config = dict(
    num_hidden_layers=25,
    hidden_size=128,
    num_attention_heads=4,
    num_key_value_heads=4,
    head_dim=32,
    intermediate_size=512,
    vocab_size=4414,
    hidden_act='squared_relu',
    norm='layernorm',
    norm_place='pre',
    norm_eps=1e-06,
    positions='rope',
    rope_theta=10000.0,
    rope_fraction=0.5,
    qk_norm=False,
    attn_scale=0.247,
    bias='none',
    tie_word_embeddings=False,
    parallel_block=False,
    extras=['some layers without attention', 'paired heads', 'gated attention', 'a smear gate'],
    init='uniform',
    init_std_qkv=0.0389,
    init_std_o=0.0055,
    init_std_up=0.0389,
    init_std_down=0.00275,
    optimizer='adamw',
    learning_rate=0.00225,
    beta1=0.9,
    beta2=0.95,
    weight_decay=0.23,
    lr_head=0.00495,
    max_grad_norm=1.0,
    warmup_steps=357,
    schedule='wsd',
    decay_fraction=0.9,
    decay_shape='linear',
    final_lr_fraction=0.02,
    batch_tokens=[16384, 32768, 65536, 131072],
    max_seq_len=512,
    doc_mask=False,
    train_tokens=209900000,
    max_steps=4717,
    dataset='wikipedia_en',
)
Each number is 128 + 24 x the weight over its row's rms, rounded and kept within 0 to 255. Layers, rows and columns count from 0. Numbers have three digits each. The size before them is the row's rms in percent of the matrix's.

# layer 18 MLP down, 128x512, rms 0.105, rows 100-127, columns 320-383
099:129142153103155117128138118117158136131182101102103082127171129117140163101132124135138139093106131125151113147115153133128123113105113100138112128113110127130128119148118132118120120132153139
101:110098156114128148123136142124168122124113168121095146086167118116108179136105124094135147184105147129123139111105130119091107124137131128124127103161162156177115091103093102168108123118072115
107:126108144123122166128178158105103160113119102095123123117076100091047172117137127123088143129160148122148122142148093150144158139152134161125138131131128115113138138128114159151135141130133103
100:047160091130108117132103144170105138168126137112175123141110133147136163095107106140148126124170109173119140151154100132122114118101105116120139152148122112167109101123138137096127109112113167
102:147138112091145112137114139142126124140131147107106116151099115142101082112149128137143115122127151133147084119100170125115147117117108125186165125108137127136105108143122157119167154153144137
102:182132179143129098130152141117096125135146120097124146107173125153141098132134120123112139114113085104078105090135156098117120107161126183140148104138151150096151120140107158088109114086125124
098:162088120191140128136055115142111142088063132142141111118136109148148149137133063167121109125127131178128133140167146170123143136128146139131141145160125134122176151145137133124146138139115122
100:136089139131113117144111153125111142139092127154126128099138108128136125096157153130132126144110114142095150123156110128149121133106116154111068133093162119083123130146138148140172105108108141
097:114140126132157169189138161151116101103117140110114092154097095143128112091141123099124128113083104138111133186109145124122117138113069089110097140140138110104086117159135040106145141136125164
097:097100122152152208131133072103148121125129108116085082163141147150153084079095138145125107107111152183146112129121121114148117157143154162123138128114139103145089108106116115109131122144146120
115:100139127110139156114141070152115107110131158126111120133100123128153134170103160133151132119140112074124152094119097148130154132127122137151141176137158104106121161137095143127150099152146113
100:102169124072139111157116137133135106170139124132105100166167149130107177132149156126114122108062109092142119152107097097114149141141087063153105103160168135120165152092184151130094107053132120
098:174096033121158148150153063112115112155133135123114143108113091057146137166132130126135128136094142122136106129140124125089163126143122105149110132136134144136134145103151162132110149098144118
096:123115121132135135185130154140076118122162097144126133127100127076137114110127127129138123134148151090110097129130095148144160160168134132123114122141110110144136120137132166120100151181124139
099:153104125148112069121084120137135086164083128149102077153159095138138101095141122131136110133093135189088150143148109138103120153150156132103132136149101104100153090110108103148130066113106137
099:134125133166134137100150130077174118115112133147120121132129188089113129137120164120131109096171128107127111090106126136137152134112168148106070116096151127066101098122175113107140130114117105
101:139119172090134112101102167142169147120128106095141140143104191124147102138088133128120131128129127130132099124093142115122103131128129110132108141108127101137143159124120128110127122111154136
101:151123133105121100127128120188150164132111120108132110150103168138124163133138100162110128140142110155172171145190106093087138126140109088141138127123135129149123128107123074121120134075121132
096:057138132120121196106174197168118161140102148088122139118106188128146087121156117115153124128128112110147117069150176135147144143097127149133095114136134117159149116136118134129107096133142114
092:137099110153097109158182114126106158147128108153150116074068098154146116116158117156115126148126179162106121166125133095068155119127127104082189143133121118138117141109144152164136118138143149
097:140116076155177118113117088183099124099109108117120117128132097097133156163109137096108143150128139166147137148151135155179101109132103146139119111138187125112070136129112111118126128138116164
099:127149135119147125141150125119124118082180140124127136131168101128140130093160109126147154129125121125116124140132123055154162123158117136098148163080107113148146106119118127120148116111125045
098:132136069140132133153162093100110121148119147175168188136135143119119140117137091143106139147082150118114133142104148139108158110159141097119134125169128155135151155101158134113114097144128115
102:116116120157097144141124134087135176120141118116126107119132146100175125152129098107121139174120108153128084127145127126180125144135134133136138125115102118133096111169115144111126132170122136
101:157071139136091115102118152109136165109125171163135133092168196122124125175110131151127153128134127127102126102084132141132117135121159133127121154128147114137163122098181155118099084151143112
094:121108174127131068136064101111114155175133094127163103123093106137142128148090123128125130115168138129107120133133131167115117116089130121105127150103133135152154114128111155126114108112113114
103:102109126151146159111112141106162122090120125091159106141144112132098115123145121129113163100120118080135092130113180133141119108083161139101145126110117108153119129132138098121130117122155140
108:109142116119094117094124148170178111114113118121139159156135164142085123094085119146137137124106110162118153149137150084160123069143173095134115112096117105140152129134108099111127107156122106